Part of a small language model's weights.
Size: 3 heads of 32, MLP 256 tanh GELU, vocabulary 2048, 1.09M parameters.
Architecture: LayerNorm before each block, biases, tied embeddings.
Training: a variant of Adam for these matrices, 4667 steps.
Each number is 500 + 25 x the weight over the matrix's rms, rounded and kept within 0 to 999. Layers, rows and columns count from 0. Numbers have three digits each.

# layer 6 MLP up, 256x96, rms 0.122, rows 176-255, columns 48-95
494491515522519491510485510478498521460473531480458496492487456556520549512501478486503554492473512484501473471547465541492488476492527436489540
512503479497491503511467498470499460485489481444442506503481526522502466514557507499461481545513531528487512548539485483489515548501474527470497
515510514521461492488476538456537509469490498492482474545522498550505480504530477517501514505523503459504527489479493466463509498490518483510489
480503547496453519532511471494494468536514535441476533512516530478483471502521510518470511512518504488512486501551519480515503524447471554486562
523447482504480543509449481449528508479510455494491474490468506501520471521505510495502524476500504490473538502500479500472498511537477484461577
498491485498521495533455511492527518495523486482433461530487541493514483512545443472492536484499486520455497509530524514472508490452452488457506
508512537578511527497467501512485440497523520463509513506480521489540484534507458497478497537510564485437474506495459531503543523493494534515491
507492491535471505457522548529481473522526514526477476518517496506510474515481468493499495523490522528477518463521526476524477467485506520469505
520502531500470508492493494485519510494486498490420489519550490501537446519550483500491511481508575448508491489539499528478502516485525490477503
501508483536458500511463530480528492520489478497494473508487519471507464502511434458513534499521468501498495482537494495472462537514485499445547
493498512495490517483485513533496472494447473517499507517513552504511479498505459544518510489489526498513505509528494477487507537486467508487539
464477563526502494487466506472484524498508501484490518471563511501536493503506498484495522536524515484497462471524457517507497528496472491532512
500495516499517485523469467467544492526501535498534496488518496544481524510512512494495538526560482502483494485481473521480525449467506525476535
524492498527469472520488477523503540493501537510487484515450507559506458484512519501461508514506497523478501513560448428521521488498496457497502
504461525494499486509478473486549537502527494496496481474446522500492499514565500489520496564502522516490497504542501533532488500491503506433483
498474503534495491526499523471506469505503536488473488509527478520539473510509492471509555507497512497509518518518466540469463517481517511522491
456504514547506451516522483469507490476485510442483518512482501535512445499518465487468490524514504467454512537521482482499477489511482559517499
545495523480470469476485559525542479493496478490499488504442530486472437507501529488479500541473458529504511517506481494466477557470525470482538
507480524482493466475447489446513477499490507490477501532512515502467481474531481494471493503477525482462507487531467526536508554516499512439549
500506504503513509521483474513497545513477548487510482548506477518508476493471523502483519552471477486467525461482476500467537497518503490490499
495500514506474498585495484465533517491486547479499513524521480529494444494500515501508501465484510483485529508534453520494489475474506529497504
479473549498510506510521514508481512523496515428494466529510484483540469535474491481487542496541494496490461510522524474484471511526489518496576
506470499475502481511491494460518479482506495478494497495456535497534492500550505498520510516496494526516493569531497515519485495487484476495510
505481549526492523538494530503492478471482484495506486522487456474547435514485494491467505501477531493493493533535523483485484532489451498511509
499511501541520476462493533498516501512523556521505494475505507513508480517550502473491511501531503498497504511499477518464515517483519506491487
464513535476456467535472476483498463521514494467512536525498474522503492531489449492506488510522511428454504523499502479494512506527442522452496
471512475523513473502500514480526539477503478468491505495498504567508500506508450472497524524518501495460508541511469532481465434480518456477520
504506485497434517491469484475457480507476498482479506472462521512496486530532484459466526535508515497470502488515499541515512575460496495508520
474472510530507523541531503491498500487512493472483513471520481538480443516532536492472565462500511493483526495504474555493492455491495526488515
478509509506481518450509497467505510449483517494463521467477485469478468535528526485484496500478512514522500492535467497503522549502465526456531
525503513495483502487446520451487527504463504481464503525516508483525512509491465473498531508554540476474503497533534501464529528529524468459488
485527517495521482503454531520527460492474526475492488478515510536525488498482505492513521494502499461466495505530517500437486498475496506498532
492520497545463508499479502503550514479450511486492512512447516552526529493501467505488504532532534521453491541488457490476489499522498477507500
475509526516485561494484529498492475478511497477470494537505479554505514538523460473503544529545530479474521517490467531474532451522515495477488
491469514495484544479474487471509477496493485508518475473553511477515491523523517516505493492514535471482489472488497499466515527486486447547508
520485490532498457538436519493522463531499543537490493503465552515531479474506465483519507495489511491484519506496461490477537488541489484488479
505478519529444494501533541481510483456515505507489480488490537504515457485508492516479557482505509455508506516502452510483487493493485495462529
469492481494498471534515531475515517521444489482464511527523526521472423518500511460509535503509489520521499476505479519457476519480467535483506
463523517534482497480511527475511529495488495457434502460511492585534483492505453519518506508494494471487482515514468466490491535554517483481526
500456494499475515528506523472520486466509470492439480523531479521513481511546494542426543486497530527466494518532520547445533539491495524476518
406470551537475516532521495443460473495482524495496492499511529536515507515501472496457506532506479447489509514510477520496481492547520514512493
486485512509513549466498474498492513466483511493487530520482523524460504493521517515455500547513476494509501499530491524517523540464514530401528
532460486472479518514515473462532464477504491508488509521474513504516484502523471484526562526495511530493522525504527496496515502489489549481491
498514486515495520504491509506527521476506520503486493493490523508486512488509500487512524478489495502487525501505497501505479503482498522494496
519500536527489460460494494505471446503521513463470477486477522492501496529517514492523489517477518487488504485536487511470490505499520470541540
489492542482487509487490510498447473516467470495507541500503491553481476531491464534495517545508524497471550508503512524440496489493509498518505
535450524472481484519490484472492494511512517495455474522520523541536446468559522499505503512501528484466489495565487499494510498500483491470541
486521495573430495500501486511521471462454518514437491475489522551512481545485485467488510500472500480499524469507493488492453491495506495487506
522446504481480537514533490513530471484479498523494514545513515495470491500536515514473481512507482474486507526531434522485482497487480508491558
490480468491500465476439499431478509524497452464469487521498531507505515516494470491498509520518559465494507543511455488478537468501476500479536
493482485497490477519457504451529512480532513522503515442496505506493456535545495476462495551484498467477489508514505553475525492536497499446520
448487520478483509548482467508502487512437497491510475540475509508449483534518483512505532530495516482467490520483499543475496523488425526486534
481496519497511442492496532490507505509502504461507476491511478501519463505504512488483484507494491506475516458500452445532536481485501523499496
441505504488503484516477505459515498480494511452502488491496531520525449518501497511489503510544532490480543481513556482526472546461489501457489
508503518541495496502510509475496488506459497527458501486491548497495477479538496486494481495533503455467487475508496498517494546493507513491487
484520502557491501492498509452498498494482517454458523490479547490478496541487479449495511502542518517493512514518473527493509541497512502519477
495468473509531484510490510511492505463534499490528530496519502530477469546531484486510511521472523493471504508517484565483518502514491536475549
507492505493539484494443524479493454490502484491500491510505539463488486496494514481483482571536512466477466538499471497519496547485463495519560
503480479534474494489465511462490477446496518540502491494484522492492517515480465458484558507506511452503524517505489531449536516465504525470535
518471483523512502491496527488544464480517518496483501489511546525494468516545510509526528478546505467505501487523492504505519498528506498461545
423477495524489510517508467511438480456471514457510502490537504511490521529524497536460523522502549477476488516496499476496475538457472510489524
506515527521514552496500522534480495501484478488473535505456509484485537485493507487498489521506505439479500495551523469516485486487497463531509
498510556511458506537496500468515495526485548482498506471518475492474520542573470468497526489496534479461525471488454557458510496496513525507539
450482473475535537472506514483487492490478472472499522490549539496488479496508472511458511537510529482469476498512466482514475501519515553465502
513506556458495487536494480485509517507516499489478492514497474535545463509520486462526528509499508480481500497482510471466548493535501508525498
449485519488489475497512441491458474520478544492514498496507499482506506525532524462506474534510545484484501523486439511485544519493469500493523
513504515484491458484494507498528504501513526469485513504532492503489497539547473498478542501490560452506481498490489535473518532515497499469547
509468515489524501506510496502497482494511507479499501509452539506506485523545506475437493520530491470452466507490498515485530493479523541518498
514513521483495504502487494512522498489466517492490535468454524530496469475531517495490487537490493480459511470471476521482484494493522535489498
546494512479480494522457499513550502487481501521491473518487461505525492494508479516526525507523520484442497492536497522448500508466508514509494
525474502521509501496480525461477542485491498465439516483520556524465492490547512516479489518466556506479513494544496506515499505533443496446491
503475529484463514498517459467507507465455497512480473494502504515522476505531492507509530525502498467488491482541510491496476491521466477490531
466516492477528505505503480499527469513505497492469509503500476499472507559526503489473511504477505490514519542488520515494547516461483527481523
469481496486489514459465527501501463475537493455543487545522476518499477520514521502485488527501529467482524489488477545523499559489486501471518
482488517552457493509522487436519479459483514511459521511502531510473517476528488493471494515494461485492558525504505491498507497528454508447522
470505484488492493536433449489546481449506516479447492482443476507541524506523470471473535526527520536475499518535489532477545479484483502510533
487518504492517474499498506499523484508488497480490465468498479507479437514520513506469548496488532518504498515492453527510481483512520494499499
485502492521496529491507498528505487514451471478482499502482490508456483565537543505514506505484496520506522504510533490485464536460474467465522
508509492507541465518506508494506489481516531472473526536512504472497481523512482461491505517528513505469473544507469501461569462493494505459486
488475487515499474525455524473514523491465525473499543544491481494492460495492502491429514542494513500493513450521464546507501545505494517488507
# layer 6 MLP down (transposed), 256x96, rms 0.0986, rows 176-255, columns 48-95
495535514503470512515529501495467491516467463533474532507514510480511499499506483489530500561517474500519472517505535495533461487532508495534493
475492485509503528503533475498510442496478522433517498470524496532499479551495496556527459509480511506528507517493487519489509513495547527489493
524473478477536506492530531490507529454508504476469507496497522496444543503494524539490489485513499551516485475472529550514492533570479479523511
524526491508468538481539502499501486515502489447546526505450512514485502501506511535430533465441511517522476492564450479480512529490519517535519
476439520534510486460532511506539442517450508478485504496539526529512477494476502523459510541495556483489488508518468516496456472523454476521493
500455486518421557499516553514533478552538516532540484464505474490533508442551462507472474564463477500522495468504500517476508509529532467482486
492465549465486481522513457501497496495534501522511531509519560498525510520535487522523488505537497457545489494476507546509507527459524486488506
497479484467508501554505476470520486493485527520493507481498469460507503527514543483494480483490495493503486487500560499496487546500537493499491
500496488454506568495511506514522489478573479468571516454514488497541507515515486483548474487514503469500485485468504468484492513474517495489541
555504471497465442502492463496521547465567538493490466464478522480501545535487475522478488540527543483541439492458528544543495508473483488516516
535481503501515508503484500467489436534517497507511494512488481461516549431483479480483507502515525500529476505497528510463505516470486480509478
521491521531462474550489528539525488535496516470542491438495500463533519540508493515401480495502506507535486457464453461475495497532517491545496
517527499476490473522495497533476495504490508496510505484472512496519471537537520521475509510472529511493515504518486483478515496502504502502512
485532534453468496535470506535524491480515501507515465473487486508511555487519460466511504496535468469509526527503498517488533488469503475503542
485515484513505446491525489484522470461494504503484494473528495517475439487532508487454530442554483474498494506486469486500522514491493507516489
485518520482484513500539493511484531492485497477495516471480488521511495470520531512521527550492484476497516529515497480488499488502542479505523
503499509527521521471459483469471574479473514489511478519591514466529516498495449504478498529455446509455516531524483496516542489467448464502478
517458503494543478531488494491550524504478521507490479514517502461521539489527464483518539539467528472486501538497487513461535462478447484494462
516491504521470491536472508520485461510539463482487456441463451492490498517493488484525532498517533498506508491525491495521440504519537485482527
427509498470491533508521512485503488523497485474526510467492508474508519494514488527523451484496513470486520544498536472507473544485508502489478
523534491520471541486496496514491485525521483493498509517473523506522526513505471482511485494518493475499493510485532523483505525450514496477502
541464454462478526486510446505544481515499478485489519501528481460497543508509494507489528543495526486500505497505479480525509531505514441536490
456507508489466471505542506505491495519526500511501514527472519470518516526462527499499497514492521489499494505515469476467482523476511514511516
484453490478476469465570514509523529465470505516512496538497507520444548499498485475503490485547490486499505491500505472514506505468467497535462
507480504518469528485518524509480495549483506477474456522545487512514478482457528508471508474518500529517488497498462480538509457529528492531515
520489463496528499506494509470469522575495479468495570536527525510487505529518513529453472477512507538535516480432469532502493507467511448488507
502526463493504503507483509507491505527496536505477491477517486495520471528532490499490473506522457510510472494499503502525468453519501497541471
489499513527530490512516527469456527506547457544491460492474479483483515468472528516510510495478477486505486554480524527471463553506480525511519
521505526485478495550511512480514528524534510529497493485481500493508467487473544516503495520537522476464446519509535484490495481500498460559510
510438572530485491476540533494455452535497487484524473501482502530535530500457515499557483484485494495519452517515496504525479520516508499511496
500488527479498449498498486555495507504495523521525552478469482533467517527526495519532519489544440502521471463521503521460522556523510514529528
478552491505503467460498497517493491499536527542499477519487510527510495478505520478482523470472494491486516487479479521508511522519516506514506
531523479425503512537472524488542501478500514481516478465522495476484490458524504468490524537459506472501510533487489508516503447504506484480522
478498465478526508517541540511522449494506500506508460482513492492523474466446555506471487488469487504487491502506525506566485521492507510495488
540473528461493515510483457495524495507498487504473529488481473508478500462506496520481467554473482492502472507509501506540476517508493532473504
494488503507552518505507512561518541457534519475471439505525483508455516483533522545500505514479491474507475498489531506511540494523509480452507
507475487513522510531472490501494507509528494513478544531467452502484521505482487506509476522463484503486534502460508520479479482501529539506479
521510494503485519514495503505526488496551559475533488484511465499519503513515477531542514517519473488520469545475488495554483507527486473471486
517480520496510491559531453495475494489482514466518503522526535458470520519457492529503488533518503537533503502507527524463508512459495529475489
479491504497490531462492521495442522461546514447503499470449530450475467506508477492484514580505488550504452487468491493515504527485509502493534
451530523532503496463518518537528510503548483493478498461531461529517453502546504515489524512503512499460481518485542483502523508455471539474530
524573501459503513485504529575532497536485509508459507465522515496485530466516482487548480506465477504503501520512527484480500479498482503535514
478464519524521513517530498502485566510458522497498509462487516490451510511484546440482519462467559481552508436500503485481434497539533510492520
506479474484499511493532514499485492518504493508529477525522523486507529493496470511476444499510488465499478508487522469497479524519499479532477
452490446462547528530509536503548503480526535568501534488481471531478488505507519494516535497479490468533506517507494553491497502481475488494492
532518479497488488474488474489483511433510512455508499466516497459541505502485526509479470532505501518476485488515482482515511516510489496462495
528459500556509531507495494477508478514541521550501523471488492470466517412481533480509536480481493513496477483519513516523452510516521529539510
500444489487482562520527488490489479538490535477492567465509547482529471495477549497487491498514516519477518441500518501477538486506482473531485
533489505500480493478492520477532528493517493504472491485497511508508500499487489443557462493508463499490561480513526499527497504541548504470507
506448528573464512490491483554491526489478485483542497500491449464517440493492492477532506472536484537525510508517506481479438539523519477505515
511511524469524499495511514499529522472498485540497512525513484488465509513471497527473500487489492535535513473436479541502442454489503521462532
466554457475489505512489500559495499466541553486494479524511531497497452472518483501462504444529514508498509520504520491449481522529531480487514
509573498547506543496524494500495533496499501518479485482487498496495546507524502485501480505493512522503503487521510526476496479502515457482521
459478469547529487513545488514505503520494473451487528543461513509513515527473477481483540523558445499491484507487499477473509543517472485535522
493505483475538503475500519534553506489508502481549509478482467541491486493490503480498490499524519490502513521466450507482489496476506497498518
493512544511464490525494500544529498475518516516507484446547498466542530514517529521474534513479514455461493499506482502494494450480474474503485
534467534511487472503489517524505530514459492508511519470497480488505454478422505483457491501510512528532525499504508500469454506509491512485504
461523497464492533513519467512498486487485466514490483483508480473488461521512502466499495523488522526458507480549512483475523517491528507532458
537478509512487495506542530521477490528493508486488510540480503520531481486470442506486461571482524525509465458508506491503486559518469515516468
502487440498532481510547510489505513549501474513502500449515469480554516495455495495505499527491528504480421464489488485501562520493551486519512
528499474465488472509443457452489524529517503493504505501458530538470503539465546515518458532483535493495463496532475533485497463494525489520428
459518527500496491472516506503520501475501493475586485487513510510533487504515467525489463503488521504469492495493490518506507525520513499461478
523527506461519530545510504502508519490532568530522503504481476491503486529498522493493478489441452489489511528471526533510466475471490528520493
557452501537470482473499468510546499496514488507527457500488508528486527494512492470477470512508500460564545491482512497509516473458529516502498
480504479470479474438479490499538529491493518498513476492482481468490547500528526495514521472463502515462542484491515512511556484490492504525516
524520503510520508549535512481539511501490496530462547503511479474461468512512510486524486497492483521524505470497522516497514499517509450509459
480468450488494546538498487511507496497468499543500495489525508525547513546508440484504497508523489504492536509512499467540498475527518482502463
487490494513471455490521492474460527523516538473465493497485509469513479509514495503505523511486521519510503515481470515529509544483494540454533
504517471502509459488553496483507500513499489502508485483516524493489555495477482533489497520537493504500508520527468473494506478473499487483467
481501494502505481468527490505488496542518506472516500486554512525522523564478450541508508538489503538502453499478502483482483501533493482495468
455505494530525532501514476496481443524481522490491439484499463469538460566511447515473489520498488506523496506489475465491562513530510512479501
467481539507481513523513508517469517503474489495501483508524472506518488479517522493520531475511498512497458530529513513466446481464467448490503
492560527475539493512478496523479483484490497536481527512504513517503495522535501493494501496450506494492530526521493511509494485516470507458505
506496453511497457500543455490522498540469490539533529503525473489478491512521476503524525465489479498536483498468544483508468495506507457510525
536503492519540493453495492521480534483470522481491523482525556527524512539491477517495480537509527545489476532512497486495482506545488473520501
520425515515491545475465501475480501507470491503534529491492480475530454515459503505511522525548529481513443526520469536552477501548489463466530
529540456461498438533490532461526518499499529463515512516499523490493504491500512522505531512479503475484499504457551488488510519504525484510519
487471519526558490476482497513466465450508500537490526495456483474467508485518513467499470529496504477524501542508496512492488501511511476482521
503505497474472535517500497489532451512485511523491530439503537522505511480517506494480486492489483511490516454509527469546461502516517508500515
562464501493515473510539474465479487524472497527507544495493496517475543494486544503525518514453489483488525491496507470472516531484511448481499